Weights of a small transformer language model.
Size: 11 layers, width 192, 2 heads of 96, MLP 768 tanh GELU, vocabulary 8192, 8.14M parameters.
Architecture: learned positions, biases.
Training: a variant of Adam for these matrices, 224M tokens.
Each number is 128 + 32 x the weight over its row's rms, rounded and kept within 0 to 255. Layers, rows and columns count from 0. Numbers have three digits each. The size before them is the row's rms in percent of the matrix's.

# layer 5 MLP up, 768x192, rms 0.0738, rows 311-592, columns 96-143
105:182124121102139130166176183009124151157173116186144155120150129103135144083111110089108109161143132123111101119163082097121147168108148141096152
115:132145146140172194100100207143109139163077082184176127032139161133141131130174118070064143155140119108150149141113122152127111156157109162160134
015:117101118150092146135102154143137135110060180154087107203130095165137136139143119152100085141132125130102106158111069119114082143139120155163116
114:137192123152165141170158151129142135123148168147118097160178109081098157106127145100103115138097122176162082123117114111130099121066118162140141
144:153103141196136143151095156185104112099146149115145154115143153201135099156131108091121102137099136144179090137158085112086111071123132133122159
119:110164139086158126122141112121164122143171150120115109103090125169149180213101140129114105143061116103170146129197076174180124086138199142151094
098:117163185095131164089147078164109121164152064119136126098117161099103075141206152156080052109110136149129135142186131128122108122123109144110118
119:084163169180150120082102119130106162179141090118150121137102166082140138127087180148133101116151136175199127137132134139127119119172093139087110
097:109141134141140124130144147148124136129113121123092091106082088080137105222164127207148122124085119159097122166198104119117129171152142109178116
017:127145122108105119126096126151088143128089148115088139154105153140112138098115155131122082101153060112069210110119111093145143179123148197120143
019:086090163126151151129103094118113111136146071138154127196080139183092122147143138123080123119139125133160106148131168122158097091139136115103105
110:124147111184137107117134215187124109087153233108155086118106127097163167071120115121109115109121103146124153181090108120130117119121065152128145
125:127135141084144126185120138135090109142135131157123063124177138169162174140163107105110134193120084131149122105138146112112097097095145123137134
094:176119126072155124119120132119112157186091120123148074067150157170134114122138126058154093103125114160165118141134140120122078065100114171120123
123:141168082171114135152136065142153094112072165133134142123163117139164108154120137175159105157082119077151101117124123178163103058181093107153124
017:134135099125145147099136117092177089108106135153112090153176065127151176067113129211163105136109133155171114189104096078122136153097124135148125
119:125168141146148138106104131165115106113084115158162085127140140143126092156162158128142125133155126070162145115152175126105097164119102164137160
113:101132144148152126090151138124113103172154108149104109193092139079101131165143165161156118135081066086139147151168099115145086115148129115112120
113:163144152176204112165106081172129172106111112166126123155131163193159116072087131136120197167111076158121073134149112095098110096119086140108123
089:123173108100117112181089118123158120168077128158106109103119043080125099111145122105090145131119115118107176188144146180118127142135152117117182
136:120126115119148139120104130159100134115146206122103184112111086143157095071140105097077083104037074114137130124123166063116073112124134184097146
092:156129106161143142081211118078113123162150147126125145120120158128117129086099156094097151124086120108121130111146119070099115140126092115095133
015:134143136156131102106124108106147110158097158114145129244120111134113105145127135123118107124166066120139166140082105150097151071078103146088132
012:183200175148165109099145152117148133157140166116133155059130151110107139108071153162139095106134141140173142131138089084104231118091134148084210
108:128114124159132115110130178109107128144141163159097100155099080098172178112190159132163161120122049094098155178067157144180090120202127152123174
106:135162127109154094180109140099138155136110110117165153138101201161116099129168129132172139125123090157140133119132101092087092136135114106091170
100:087127142130137166139095149245100111120119141107121063130148095105175130096131128090089076134093092179117112191117078166125129111148112168162162
018:123151158142222108126121092169107076147127117140163105252093130166089142104105139162166109090147149118176120122173154132122167128121147189139148
114:134113114106152157112131163132186137175106092152071072134086161131171182129153103125131138150131157085061143112118116155209126112122111133148125
108:092124092155147155115150154135115126099139092163104100133223149129100083097138118129102148120122134131142133091113120099130117165128039119117140
014:141148171112099118112142156099141117125142152169105102141120159115138137087120107165167094133053138135119135162146143093105139143185149109129141
016:169164157120032069133159127148141154155099147121114144080123139126123070079170137189125098089093086110115191099123102094124071184101159172159146
119:152157102122134107107154113116101147120060118168118160042188137141151146186167126083100152154112131159154107124065089110130136125191117095181136
149:158249118206163097093169106158078080121138168153072136122084179134176152097159126125085149130083068130200135204162145095136111119119104151116174
020:113162105136097119125108122125157127096093135136069136154171077146159159116141113143098093131124110161066192161094069111103155142120098150147122
063:097129185112120096121157134123120144091104150136147089116097115143117133166153072128176133140099142177094155240123128105126135121233125141169157
019:147140105127141135195138101130160091136117159151157145125166095166133214139132141122131147106120148098178082176112140139109034213075146141205072
015:157085157102144108106126154107150143147162078099148113076129178157111114144112141164195132082116105133182162106141148117138112155157129115132129
114:148135096156111129094119098135218056126150086110109185111106130193066140134112117136122169124135115102163111137104150168155111134101146123095097
172:183103143109131064138225120083155122132095103129135143104141158178151176126131095160110131148129141125130140128156110102124119152209123111138097
016:125131150112177122133152138183076123149151104089159117197082140128079111133102107119158130124134171074190084124161166129129129104170150109105134
015:148103166069096159136115157120094137126107123163097106152076166162138071093128152126110118074114057078118182111149130072173099129150139117104106
118:196129090230100141108138049130141083187107128104119099106191119128171146168176118131126148110180116095160103126158118157112092047196086077174157
112:203130073118119148119148135123115168192095134189150116114155166180153084066184095113137115139113100147110135088107102160184133152142145133099107
023:145138079118118093101133131144166078131038173157144105151138090073123152073144095144156075086106168121126152162142093117077133165086147150150106
123:172147127144128202120162091179114154149077095125138186127126147121128176162088185108177134119082099090148125114159091162107099108141132124126169
012:130152136138120122152112136118124074118100196155108163039143112172140152105112117132122063146115139159104145200066096112100056178116145125184106
142:159131119099157106078150154132195138142177132119084117110151178142165151082141149140110114146100081142130126161128102096157096079108080111153099
121:148112159124127161160162149077116102125107159162132099123094106179133215135133095092097066149117074086104151163140150100114069103134160127159204
138:136135116098179167138112157144168124144143148081150170094066131183171128107170076163136137110076087088124079147133138050072100165169126124058104
130:184154131096120133119079167113096152167120134110115076120064115160142200135163105104130128130079093195098080152153122169148094119169126157131145
140:092175121086137154096191104126126127172150098104154129100111122179135144130113129070119080138123079123120115144180156092128099139146110121112110
100:167095169105156168128142095166215132186118172107094175122099096132140107119186129147136142126154137063144115143156161100095118132114086142147143
072:167142092152102118120108080113115143086139204166110066108169048111151138102129076126147106192079101137116165182125079140124150153165128145222153
115:096121083156169130069130162144121153177148114159070153070130186148079111121158113081143137101113133105154132128144126174180125126092128116148088
125:129138084162164148185110235178104127147140142093116101116148084102154138112164083141110111121065106155119122154091080106153118155157152160176135
117:129147104136141111128120142104163103125099144137069146143124140157133122143142080165133178130107086101066122100165192119085103129137050057104169
103:146103098100137136151129148196107134170134184131148144130098119161117129133094116117113146073141090057144120140167149150154092070186077196133117
015:117188116106086061125113149108206121129107158166101116097127110124158172094089115175138086135095111136133188180096087083114137169095166149163155
016:157151167070106164088119141125102136123102151179112122109105169090151093054112120092124050136048118169071137157168080095090153106149131086142143
125:213164141186158060144116144205138131142160129086117159119096182178187142062122068146140208166115095095154104137073123102166122101095069111093100
105:123090147126118178093141116138092142174145078139176177129076145123133107152152138148194159157096139063136151140149099140134125100154074106126143
015:124145192100161113137077133150100099107177103137146141090083128165085097071113160146133128138125126131162139099197119091154177073184099111132166
016:128126130100132134098130147126138055140050175143097112078078090165157104111118152186089101125126136133118177141098045113150114155127116162138148
015:141163083207098119131100124140157152126076140101142126104185071103120143121156110048137162119179114108126134127106107137070145085121080153159111
118:150105132147133173099183098096105139221104151149113071121122132148129112167149091177144092106101120102117061128160122109102146163198175132141154
022:169160117130065122127148147110196117138049172126108104114176095109187140090147148141115128125087123148096160176081109100096146184106131142177131
014:169100112099144144137104146151125156130069117157179124084159173183129164146172140149157129146116114130170086166168169113102100168144135145174082
021:099138122164143132153153124114119111090106171161078142097109065135154152176108132100086116177153151138133129171089099146100182097168110109121142
117:098157168072184172162118157176163157195098188177102188127106102131090189103091103090172062157131130179134175114079138139138112127097155149133135
116:130150162129140118116137097137140103152142109081089087125121122119164143127123115150124119126165107108121076131099164160103094162137094144105162
109:124197144102137081148209077105154149099122161122094156150097142167188138135183096156176159185147089146120135149139158147124087106138108118124139
139:137191107120169117202107146209109107163066122175133136113149130122195126136165132117130119132070124134154073133066121124145120102113081108115137
015:129159201041139133140117135190064090115127094136102138130078152167143060118134165141108113122119121112109187099189098103152121136226101128114151
090:148148182111158137110101150148140108172143084152126161139139144167127097092149122132102128136097138098185125128136143113084125145126133127103142
129:128168096069169130110173150131226127161125136127041130105097130188137123149102068118106086095122119141176125126128141076092135117113156121151108
144:141168124151138117157116152110077140095127140145123121109167062167121160139154131108091069147085100169199076064066107185156114148139102091128141
017:156142149120118160100106120049173138112097152178064108094140088158146161133087148170113113157098152194095131185097164058140156154110130087066116
132:112169100124155100122133078185133101107158126175128110129115106152115136025133156119123109176145131114164168117158161146172083093113103089108125
127:072169061086154117076159096154131116157074128114087121111141151142109142136130140131090186078181115131116124096133079127053115111084070130144120
020:195124123169166130089143130137114096134062146101136111140132110082125165121140140047175147125142166099179070113118156204103184121109115116130125
106:103151158136134121102120171131153113163147107111104102127108071113120183137143111124142052161124148156130124108105141142135146151187160162092146
118:122135127116199148108105055086128154197151137117117161120076116082154129136158136123115146160110134142131186142144111164133131137121155117176099
104:129128128108138144143144126166113133113080140142119095117123102123188111090095147133148115183126098144128097165138108163134091076208145148112202
129:116155095090114174176138189155135075148048223183126135114148139163159130170145140056122103176084128122140104074126116147136133087136142067162159
013:098111103106103133134164112164127089172110107168112099118075100077123065079148102091188071066097079099082147116088082171113091120105128154167126
119:102127099120136094131164171107152103168149111119076034117115123179123120078121097093171085160155138164142175161108102113175121101162129141070099
014:113140128183198112151112082182131086171103136143142125255126086150132144145123114108131119176200108122115108148128102139117067157125129139133088
018:146164149097090126139141073148102131135105142160130105062138131125112150078130108146131106095079121123138130144126138125124111169109193125142101
114:127139100093158099144062129152109120136109140212125090123134132121137122144081142094089110175114101137140130105122144132110078053167167125112195
016:129166105146063137117159138138194151163097143145159169167104125127142112146124170185139151091150104133164204134047156051149148188065137154124138
015:139160156071128126111130106151141061109101111159051082098096084084160114085108141160127040122120129147131181172176047099154154166143111121132135
015:142172176095140098123134144089145092147103148099084099151158121095132111104071075081124093120100120129052169187122093132072157107117121113122122
142:174110102138118085098139092125141052139060152112145130115171117148122179163149084126131128133165109143173122130153127139129115071193128110204167
120:143130171095120111148149129139101091102042119155132190087117077198158199172081126090175151114099108108156131135122122106144132141190121086132131
123:114149136097166157145125121129236056169088164240161168138147071123176099116110165154121144142158118093174153166059179178165088063160137081129167
139:126150078139151095161235171130155139169086172135093095099132121128118123139207127144143127145095092118107082129127123081106107142136124121109166
139:151116146168144123179154208169128128124133142106180112122149133120140154100124136123141059136104130163129056165091109129092116113154079203136200
135:122176134158170108136138152203131145158056103153118130111033163146180138103149153123120085136128126135155120129111079165139114121133106129151139
013:149110139156151140106142105105147115136153126145104136121117126131124115158122128150139081153154111141104140144103150179136150098147140148064125
119:102093097143153104176165081193116052077130191153114144114090079156163111180105112194115165145073067119145121195131131139058081139133158139138156
097:195132077084189090141168113068155129117087120175138078063113125116139067129101149132101197155179069127144159083117127103103075140139158108155085
016:116126141084139096140147077146132109148116129173149104143105085172137124116108152206119118158063126130149075150130135087130082167143152118142130
144:103173096112138126115133154111168152132089104134124161111114109156117127122147174121130107105173101119167099111175103124083068054151091131181080
024:088153142114104119173148111177116164165154084110208164131064160170074077147143122140126135116149058134173136102096175072139120102098173173145149
014:104164116084146064117131104140148020173102102119159058204089096099155084083103115155148127110123092124177117118095070154156099151120132205125142
127:089129093061124054151196040146095126127118145120054150097172167133131162159125140178125123148097135127143112144143142132098117062168169174181105
127:123151176115126140131184105156162108195055125083128197109161119111074184156150095082102143083154081073130152111110105123086104135138122123159129
131:087117111144167104080139174112116082130125129124090123146117162098147147130121105188108135143109103077114163158150130085143111123138104118148118
017:126147154095080103133167135109143043127106111119097125127099124121141101168131133129090108165127110150111168191094116073139093176132101110135131
114:176196111121127136082103147085137137190086152147115106091133123162195145065145130108179106111157133165189115142105127134111099078138117117116115
015:117135112145123112121134070127207177113097116155106144128163128115115177083141133161141103090093101159131179154156152096130139185073156152173112
014:178112165158172159096102129113114120132119149132188131113154176143077158127112126105190145121162131140189118142130135117150174091136126189069127
129:131135128117125146137152128088161117142081088106149098109130128137165154151107116160121148096141137139167094058079121128131138120166105155127158
138:109133091146134141115125129170128103119081134118183165115148130151135173129147125116118127114095162177176091130122076118088156105112164132208115
020:138110138064148144118137112185073101142084095164157101192060167116090087089126171130154099081129130091142106107178123091137125162124146137126105
118:120172123140133170178098138209156113127070167188150160130112173114171115110114134133080103165074158152155123146074118129128118109149132173125135
131:095124100136124077127167146170124093104131161116132045133156074158118157119105142096151135098101119179110094179160099178116079105145169168147175
127:119187128159107032140100204138136120126079125194153189134184121125126162115155118086099070165112123130129152091144138148181135127126059094116124
081:141104073130166132103141093138138138150103127176122155000123120108105160108147143143152148169113123128137141123113117112139079120100131111130107
105:093190158091142108142140105169156155140122117146099207113131163149152106099114111150061111133159097073174165087071174083077150153070188121141117
115:132147119130118146101167126175111114114123110130115143123138131203111135180066129167166153116124068068115125104166068110185117119158084150101126
111:087166131140154120071148181129129138077128150149121105118102112129108109090171156132112084166149096114135130143092119140131132138129168115142109
107:087111180146130101126131116175121143117133138153107125124118089141176106109106074109169082156088118096180149166109097164113128135141122115134129
137:081110136140122127086203136086105106183104105137135111106126113108153176099145126183107108113140092132119137170130106159108120099136131128197141
127:105152135171138123147103103157140102123135115138145171119066172165126152130152137052139157110132127128165131089148103132150131103163129134073112
023:135190125141075072162141125147198128138102170118081126070174087116158120123120112150139091137112103131097165167077108088106143142076132137166131
015:144176194098069083141173165140125149179175112079153135043153193092114083159083134128162148122117125120184107094125131118151148094137169087082163
119:104119104129133127205143094160114123182140119136203068134112156141141114076142104151162141068130124104084150092149151196161121143173079132096123
015:105089075178156151072141099097145124139116096106155172132131118075130163147132153085102178092209121125151180095086183178165137129111105162103104
126:133158118092145186135108148118115147169161147095166124118152072141143096166164024139138139088144129170174154136145099062095131111140128134215107
105:107148131117145205098100136147142107166144143151063136121095126143164165133110154078139084153141078077136119180065136172163083076124098122102141
116:147158119082162135151169101154133093165076177171120081089128140128148120137145079088083128131067104109088126127160169129174116116133166124143118
138:131135146109140151110190152192126114133047131141110129131213129124143158099118162138129058140104128101159117097148125168122084085178075161077159
015:086149150115122089119112112145121163139199091098118122170071122148075096106102112197097126090107076110133115077161115094148144080135109103084161
130:113204122115146084133107115141135132157142063089074145133104150176131152146118142160103192119120122155158150127100118108108128120047160139103100
105:129126160118139132170119195154135131129149136095151178124161169192138147131123035137115130137128139106126074115164137098105102082139108178091188
119:160191156113169112164095136129137100199101191090120142102112113107108141115136069132102155135127115095178091130079137118058126110111085157126081
017:104123119180102145138126113105167103136109182109111158125153126114127134138124115078124122118166092105069170162050081173135136126123104189203132
131:127165152081179116156093115076149189122157119202146073125095126102155129110117130160122114161142150114140171124096134095138074140156101129091143
103:075094099126097112131130154189130122188120123127085101126197115214091133105147140118129165109102135136080116145111122193147147113086140161097108
111:105176082167130097152128191182168148132178171119108084122167107122126205117076104136127099052154096181145131136124099146157122082190123138098120
104:136170071082158081147182050134138102169091127151147117057095120092132113135129125147121180112098121094116149113145137117192094093065182107062104
108:143170142085154186119090105178139178212120149127158137119085104106168161175117154082100153133089150142075107120170159111148140148118131115143108
133:074120123078135102135188135195122121209106113117154125111095034111113156120136096097159113127147156144149143151190088105066122125135152161165142
015:132148168109081104121110128143160129094115124180121121172109104164126137076113131170124082180122148190122120192155083073111178123156101121133148
121:089131098142138167148206166160133122158132128240108138128170068145167156108111116153075150173131098128164142124154061077089133081214164137118142
115:071131116144151182112107178193099140203091123170121141111114158128155191117131155125058112184092141170107156150131128141157134122111147159220155
021:133138111116115133157134129097149099129106140157150108089113099182148156181156131120105116165120083150153131179055160067116061170114147133123070
110:060127138100154086107119118058093131136154136150125098117111134141079123112191081111128090137118106232114137155150145132138112147199125146080127
108:114135132094118114123087149098102140165099053127119100115173081183099126202100129152124113073118100157153100116139123161105122117211115146090136
016:163186184116128148108161173072154084162113099110140162134086154135130068132130122065123103090146127164143208140098151146138099102111088121124145
016:143129118187119128086130118094189172136110136105164167210177125093130181139098135101151180087192101129170152145088167127115140144077155148131126
163:120187094124136076079164146080156164157178101110097105108150160174142161122154114106095176176138126146153121122146161116141135096111143191157129
048:144180175103118092149122163099161109084072178141086098138138081095170129155135116164141113192112132168080107185121059145134098138166099134134130
014:146155144028094116032149188090153068146086143150121105054097133107181096090109131199118087094092190130166146120112097087156098178123143119086138
014:075153138126188102179113080129133091130116084121089125104153111112161101125118123061120143163135087146049135182127072186112098158123110137162061
136:159144094096135123092184081105143137155119193124131175116054148126157166133184082102134100118101133144097088185155151074110137107146128094093108
146:154113107105149186190120152159156138082079098115118125094166080184155088150179062126087090127143131100113115123095157053092115141144057097128145
106:132151108148151111075129165190112118194083128193164151141081146154119175106193098145125143115101094142106152072113126170170147114104193150113098
122:086133149104142094141165113107140148191115095123054163130198109218128178118225138191082150135107125112165093135134169160121148121153099174127114
120:144148134149157066141095079131175160187131119151112139092150148152094081095130126111140119149145100125179116130138131057158092118100068092132132
101:036168179097147128184116122164109156089154144135150074111121110107120079139125113111158094125088143143162132089126119095054146144145167124135087
139:099158112094223121112123108158161138179128146210079183158096095112087168140119155051138131166048072110174133130150148140194149178100115085132138
027:138176154158121100154140131100148081136093173120108134113162084153144128180131154134074132154137171157103150173093096124113139146125112111137152
014:143138161115065121131097131125145122092084140157130104064164120104149102056150142088147076155075087157098166201101105081073149112120123117185102
014:090118139088173130123124094136144063138053125171102097107113085148130128065179114134126086129088083150125181160159098138119066146123122148154106
015:108117056172162109085111093073150146105080140175120105208132091109120167074117113094168133068139123143116127140076133182070174128071113142163137
109:134130140097138122148150129209173140150125128167138157129137055151149092103142129076179158118077138100121102137155131115153105105166081112072185
129:131126066116167088160131045116140108162089165179130080134086113148138144092201068125154105141081110144066127106124123104125110138206108087109143
149:175140033175149149138117155121109137183092143138206128112118172125146123133205132093144151148075132144165056173114109115152128092120165136076167
018:136173150124115105148158177107193154150169100131151152000099125130126108169130158134146155111142093180154172131099146094120119138136130122064147
121:143142133092149134132086115126155109107138089144187096115152123158161114113110144126113157065143092130121169097148175131153155154182091093097093
018:142148148138114105086114092065165136085056145117155138140161107119120171106111139121141090145125126131140172141099140174107159138100093103172137
078:151099112126165207125135112099115105146147092128180121072103148083110113121138139140119114109171154196163111085162144086132052151083182135128105
093:102093127118150143105129131078134145157132124134093150103062128113154043096129088122115113090101124204164149175151119058099118109103160096084066
134:119137072104164134122131143085164133166096115145125152122100138123137187156190133086130156103144135136114126090160053139122122138147160124203095
102:101161184140149089136172146088136132083141185123122008153135077087143169094126085109104109181164103164107142153078117138155114157211169135097140
017:132108115134146178085127166066158073116066124147166134159146140159140176150134129149139110144157171142168128167069100134159119112109103168131098
015:104159121119208136142112112169128130103116104101113152181183077199168202100104148133115123154169165144130134179144077107117182094138089134189113
123:143107112080175102187098136146163123181104158128122157079113142117138166166193136133086152122144111129169106131118150145122101135135139135146095
017:122127128061126134143127142151155111167081123120116096120114149108112137095112082143160121069107091096158149153147100162155117126101169137142112
135:131124142115139150176094127179125148137089136181201143110136137158144133096116083088073063145074138162175158128052132124188132108091118088072147
152:128119157179164133147107122157100103124082171162128136095114099135129116096132075105169057121118114160159101122147078128121117078113070088114134
140:108151100125135134150136160152193110125082184102123121108159118157199169129072055116068096213094140177154135144073151115124137152158110126123148
111:132120141069145158146141093125132137150106170146203136145107049139101132137188088100132127178111124132136142107127136127122129136174143106138143
140:112171116125165104142110088118180124136092099093134097109194127180142159169114072177106149151097086090151134144150144098111105089139131194108078
112:121122119140132205146149181114128138184114164131111122130099081137149143109116087131116147142127122148104102173138149128133128081173139184129198
143:201156106101132103152162130089104131133078121133140139118128025141122156072145153082179091141103102132156169171140138131152127088142140112123156
132:146141073100175140160137130133183172133136121110083145116129044170173139105160080055164142162117127115133101135111152164162118132082115125122186
125:151137177129162163089169110066184122186148083114083167115082167127127139115135064165118110131140104099198136115121096073112147152174120104148104
020:095182107144088090150106139123160108115109176135114160110134082147171153141102128159102123172130131148097125174058076068124115166090141124162113
112:156135161102147147115141167137133107071149099174067105116114105177148086137095068183081084140089147113143095141134132142095127107155122121095156
016:149124103093140133087137107074184096152041126149148108138157108095163164118149137160135134112120087169133123163088134119138069201051156151150088
133:077179121114150157156113128108088160184083086184128189122087127120114125156111160121099141111096134136121071094132110093143124081140130130109093
013:141152199119122141133142115138151093174126121159159113075108167139113080167148110137166116123070107134151143153153145152111056154123160137154102
137:174175165119140073076107116136119068124150158116084114123160147137115138094181143155084144115069094084167055129150087115078146095152087138151101
133:179124146081158070189077096134123105133099108117185149120171218159143109137198147109139163170120126167131120120078149118146080113127170109110096
016:176164153118143096108141150090132147113081153127115107095152143094113155066088096120160068102079144127096155185159143133045165146101122089165130
104:081096071168108131117135131246090129141137125135047143097147122161194121130093016129073136103169112089142063083069088146183153069122067118092156
020:152185141113088113131128110135162117125045158140103118144103088104136109113141103130098073150076113165117181180101102093066110165091130115137125
017:131198127145114108137120161121141109130073172087117151132180094131140130118110085090106112109144107118088138176105097160048114125073101116153100
089:163141126120150129181189123065182168129157136136166133178148134149145099071171174099104123183123122142185141045170127099166131177075139152076115
019:145138194114101104126122153144094141124156129059140138102064177161089057149105155151079141109126076116137163059111138080146108126166127143077164
122:121119157114164100118145108193170133133170171078117147127105133216128126063087119084111155163155103145143135104145057110107144150154123141117115
014:096148090138149115103109114122122091122120114083098175219156098136116152140132093075101161094216068113111161116044082198130067093107116188140108
113:095162049139132092163109120156098090155125138195157128112151135139123111154100153140147140139124077130107150096140117165153112114137130144124136
016:136189136136118092133148113131167146143094174111131135229201109141136141126119132159118106105135111144104146162094133108071168135083136133149148
015:132106167092122127125138198149124109125170102140128121079075157170122072135108161190118131099122116102177160109170123071143106138146106116094172
130:139186085117152149116119108102107174106138171134160107113074114104150158114140170088177162170099110082174166182169179141190115166108128131150128
105:107133103161140148177126099207163135166128126122143132091105162081178122151129063075077163148163133105153127142114097153108124157101128136121124
108:088148137159135130120166147156136141126118131127058158107139116210135145118121082143101093173093111117116150117154132126193119091127225141170160
128:121135134103170123154152131131189128127146171087083086100097130137169194121150093141115105184134139117173115151105140157087129139150159133096158
018:152101122138137096132107120152115179126128138100168123113166159118120159112117143115163143078128090086161107107158123128083150128088128137162129
098:088169160086167119169177119099140110124157107152114085177103115132187221109090129130145158176127096121049113135162135145165094159159146116098105
013:151124181115130127123127176161110155091099121118177130113092174164119152170139150170090124158166174163207159109150099096156177092180118137125175
146:114166101112136130190188126130124118114118132117081200109127108210171197135165093106129079148144102120212086153082168191128117121090144171141156
126:144094079034152161148156076106123115166122116126152099105137129142098096144107140137142113143060116142139158088135119171148116056064069107136144
124:156168057095151146082135138135138129174098159160167135122136184118119161117153090028164122144158124145121151120148102145144158149099110092172093
018:145161154094097138111102134120162142102074144136100114157164058150144128059115137197129139125088142166139169153130073081117158133145101135145116
017:157135156113155136096123146072112109134106148198100086131116131088123132109093119133164088105075186169135084134183118149089156126136107065098145
125:185140117052175079147118087099141124162120142214150171055111141113177129127182109081094153148098071161139123187152094132158123065137144117117140
029:149171125124098106136132149124169076110082174137085108095161100115148140111120099140148097137116115121096174188088075123081124169105118152160128
104:164109142126139163100148157108143142138140091190132119110078064133102119142168082099136097124107114126149178113137086114175128127146166118105129
116:123171140101150168186120114113138161153087110066100152112122110133101120162189119145089085176135090085140139083121113119094142151140159124173120
119:140177120159156158135106162068080100175174149173110140133122161132113097082102169102075054113127125112108140101136098130112114125092076145084111
130:145131180090159136195138150151173172165173157191125087142122081127134124108076109082130114103121138101104087120120167119143102103130167159137248
125:122167145148178106087101109119109134124182179078167133120049146102188152154127133178060118121096113096145070149156151093095107161064083147148092
014:128210175088159102114136104130154063143147112131122092114132109132156141075083106174145109147077114129140154175152091111105137154134156122170165
120:141123082090136144180133103169198063204128134116052115124114123172124139147169091143156128102113126098115119113101068143175129053131106135183133
022:118095126135177157130124118091154116200115116129167090176109149144118141104101134150147149123127073145181075148122116145138076146077132135115103
105:132108128099149158182131115175085126146112124114154109126132102116100116088173134147109091129101118129121129139106089081126135159077112111211094
017:138113198079099147117101138145079140121103149116114125131076176156101109090118146147082103101107114102100173111154040126132151116188085151160138
013:117130140086176134066133108050114134062079107142136128143106149117118162090126139120084099119157133170112153136105156066095130127136134115092152
112:111127133142180113153165152174143082143155169127174078171123104094193183127099093137168063131148081166105098112071128112152124105169108072117127
015:129110082173114118126139171150138135124078173151120139120124120129098129107123122114142130085153134104137180135121153145080151136099106156140148
119:137160067148155165121133142144123113200040171133126125084161103133147192110130095074117158150105081129127113096116102155100093148117120133195136
131:161153125126132136154155185123116135129126128118173106110045105147179176152113115056166087121104111163141087150132129110150131132093115121101132
120:169135122130160092177069119126150126192117177109173109114099109113142152155109103100095166151129145164106075180074194115164107116171128147121141
132:119106154087152137119133167195107099079126176144110147105143120180145137156143135125091097167060078165136144124110111148121126138084156178225113
096:123128124074119141134138140093132119139128146124158131215118107095171116114162113161076135136120119156138125119161126143097116149136151106110147
110:140112109018152137191149086095120138194144165110109155116071152218142174139155091142172143175122119043117120167155172133129115128078134106154170
142:133149156123144084129093124179203094141136175081172095106171153098124185111141089115122100069106115136151145114112103121208107072139182167103149
107:129129115156146132144135153117099093121117178111102101119114128131171095116172116108175078129131146114129075169100138072049137108145139080101128
130:125129100115141096137135148168088110148164124179108148130119129175145109106088101140138134168006098076100182187163147179182141172111132191090120
015:134131174085122104150106143157062091139138100091182113169093163143114071139137146140100152105098064097154102086169101120125064171169104117136130
129:129190144112172167136125166138144130157072139150147135160121095104162101114127133058146094164076106115182122152147114167128168168152089103157155
098:137146120100146242140135163121095121181131168098150072137105112094155117131165184114187137115138157136141107181131144158126103113129155165129156
147:152159056151128110083162142119083097105086146102159103103107141123167182087107079081159123136134076143132117136110121124101111126094116160194100
101:157165132105182178119092159085166165167109098163135134131106080088126092134181136146156122152117103056134107140129120135158096138125186190079147
125:113130106145138208133200092125160107195113119198105105148084131135098164159101139119140115101095135048114079089119114132131093118168135111197147
121:132135169142168117150114108166166116136097130117177060119141123090088111121085142149125165136174102169121157136086082139187137133135109131165138
123:106194118081159133116088099112112172154192101160120108120107119148109125151122129147073091078131112148165161099181139167182133136199138157099141
141:132116177105177086180137123173139137128135127174143161132130154150114112105114110120073169155118115138078167089136072113104112114112091121190097
118:167122139099160107120077131089152119178101103132134099134144080147105140111167150109130156112121080109150118149156140088081104161255093112135177
015:154082151121163194077131151077126095134056127213099109164064139172145132098162122178116113122123135166182152117141143148157122124153121132126159
013:049191081142153088149156091165158146137141089158089110173132067118118150056095092153143115145151080127109117168096077145158125129119152184148124
107:106120153114123160136173087117164136197100134099141165120074167129155110116174112181116138176078143050138155166159145093096146141147162078174112
020:116176108123117109130125143137172107157128125098129093146144077129154103151116134140130163157162088119153179135074073100129125124091092150108129
107:153128147161174118142087177080127144121143112117193157123071175143126209126152134127137112179090111164119126187113071094142129108081104176136163
108:163121058080156111189132108150116164167120130135165157058118090139128176153149115048148151172137119167107107142159110153147124115120159120160165
116:164113208188134146123067148143051087174153049116166135115132106161118163137156117103100116111110145115136122075119088136126144157098115134121108
108:092172145147133149087136103101122111153125094163096130124065144112156188100086136092113139123146071094096160097107126163204083059153121126163105
120:146120123157160128118123164242132125094128091179162144095105129183155150114133185089129112165083112186186146172157132137120118138135061148106150
107:095162105122161141110135129123131158194120135170120104121129072126106128147153046112072084138137092156091177097170148106156116110204198130103134
134:131143075096153124138215094163160108094068094172114150112109056148127101151080119124147125133064111102139139133150183099073123135151097097141111
112:169127123114124136157137100163133145123095170145093086105152043155149142120144094095133128128102121130153102149130150165170127149159104128131178
121:085188123124125105160121136125076114117133140121169123110105112109162082098087143134183129121119091150201117150062163133091139124105045185109124
084:130144156062127084148147130079178170110142188163101074113133066122150157160130146143152095127111108124102106168141048116167093190174109156109142
116:103132154123131155052144079163123123081069111116087104128179158118215145131196080206097143150144087093181093175175116131060095111166104137169126
013:117119160137099056177138109085178121175152098118107102240141108169121107189081149186133116135107088086107095156099092125146119153105136160133136
014:114169146151143079177111170145123125152145137103119123184124144120129105117107094116160093095151121044109158142133037162113167107106127136165156
104:127135129122123069136127155191060161118074137119230103097123106139100120152096153154174149137079135168171129195121131143166113140120146089154146
138:084171163145137135127113156160103062135098173149096145115095127145174200132129151103131098090075084116161164168081157156160133121078108118173119
012:112051132154121157076123132096109137186044142142194119227124160097115115136155091071141148127121128126136044130141160217086075102106158091111069
124:124154106176133194150124176107088146140060166132141106120137076058171124146118124119151076131119138121093102177163145079081139106179174159128140
109:106128080144116151141125187189118107173095135147098129128164144145150100058119096097176181090123094115130091147072077138127118148131102149138168
111:127158098107157097115144100170131164207159172115077220119122113178139166143130076075126157103121092084114137113133153144155089104174071139145127
016:139154107196194141118125128095156094121039169138133152118174091135129183103122085062123114168178197139138117202104099174110161091103127153151100
020:115076110145094120116170149119120148165118086117167130232077164118094095156140152092138173089166130099172121074109173166167107110104137161121130
135:133202069083168149084113078102179143141153106172099146118079122154113114154158148135130144100127096120157115127100076156160119149089105101162141
133:179131014065147118092175089093172135171112070128107181083122192174135156133148108096117146167153099074125134109161117113165123122114131073146114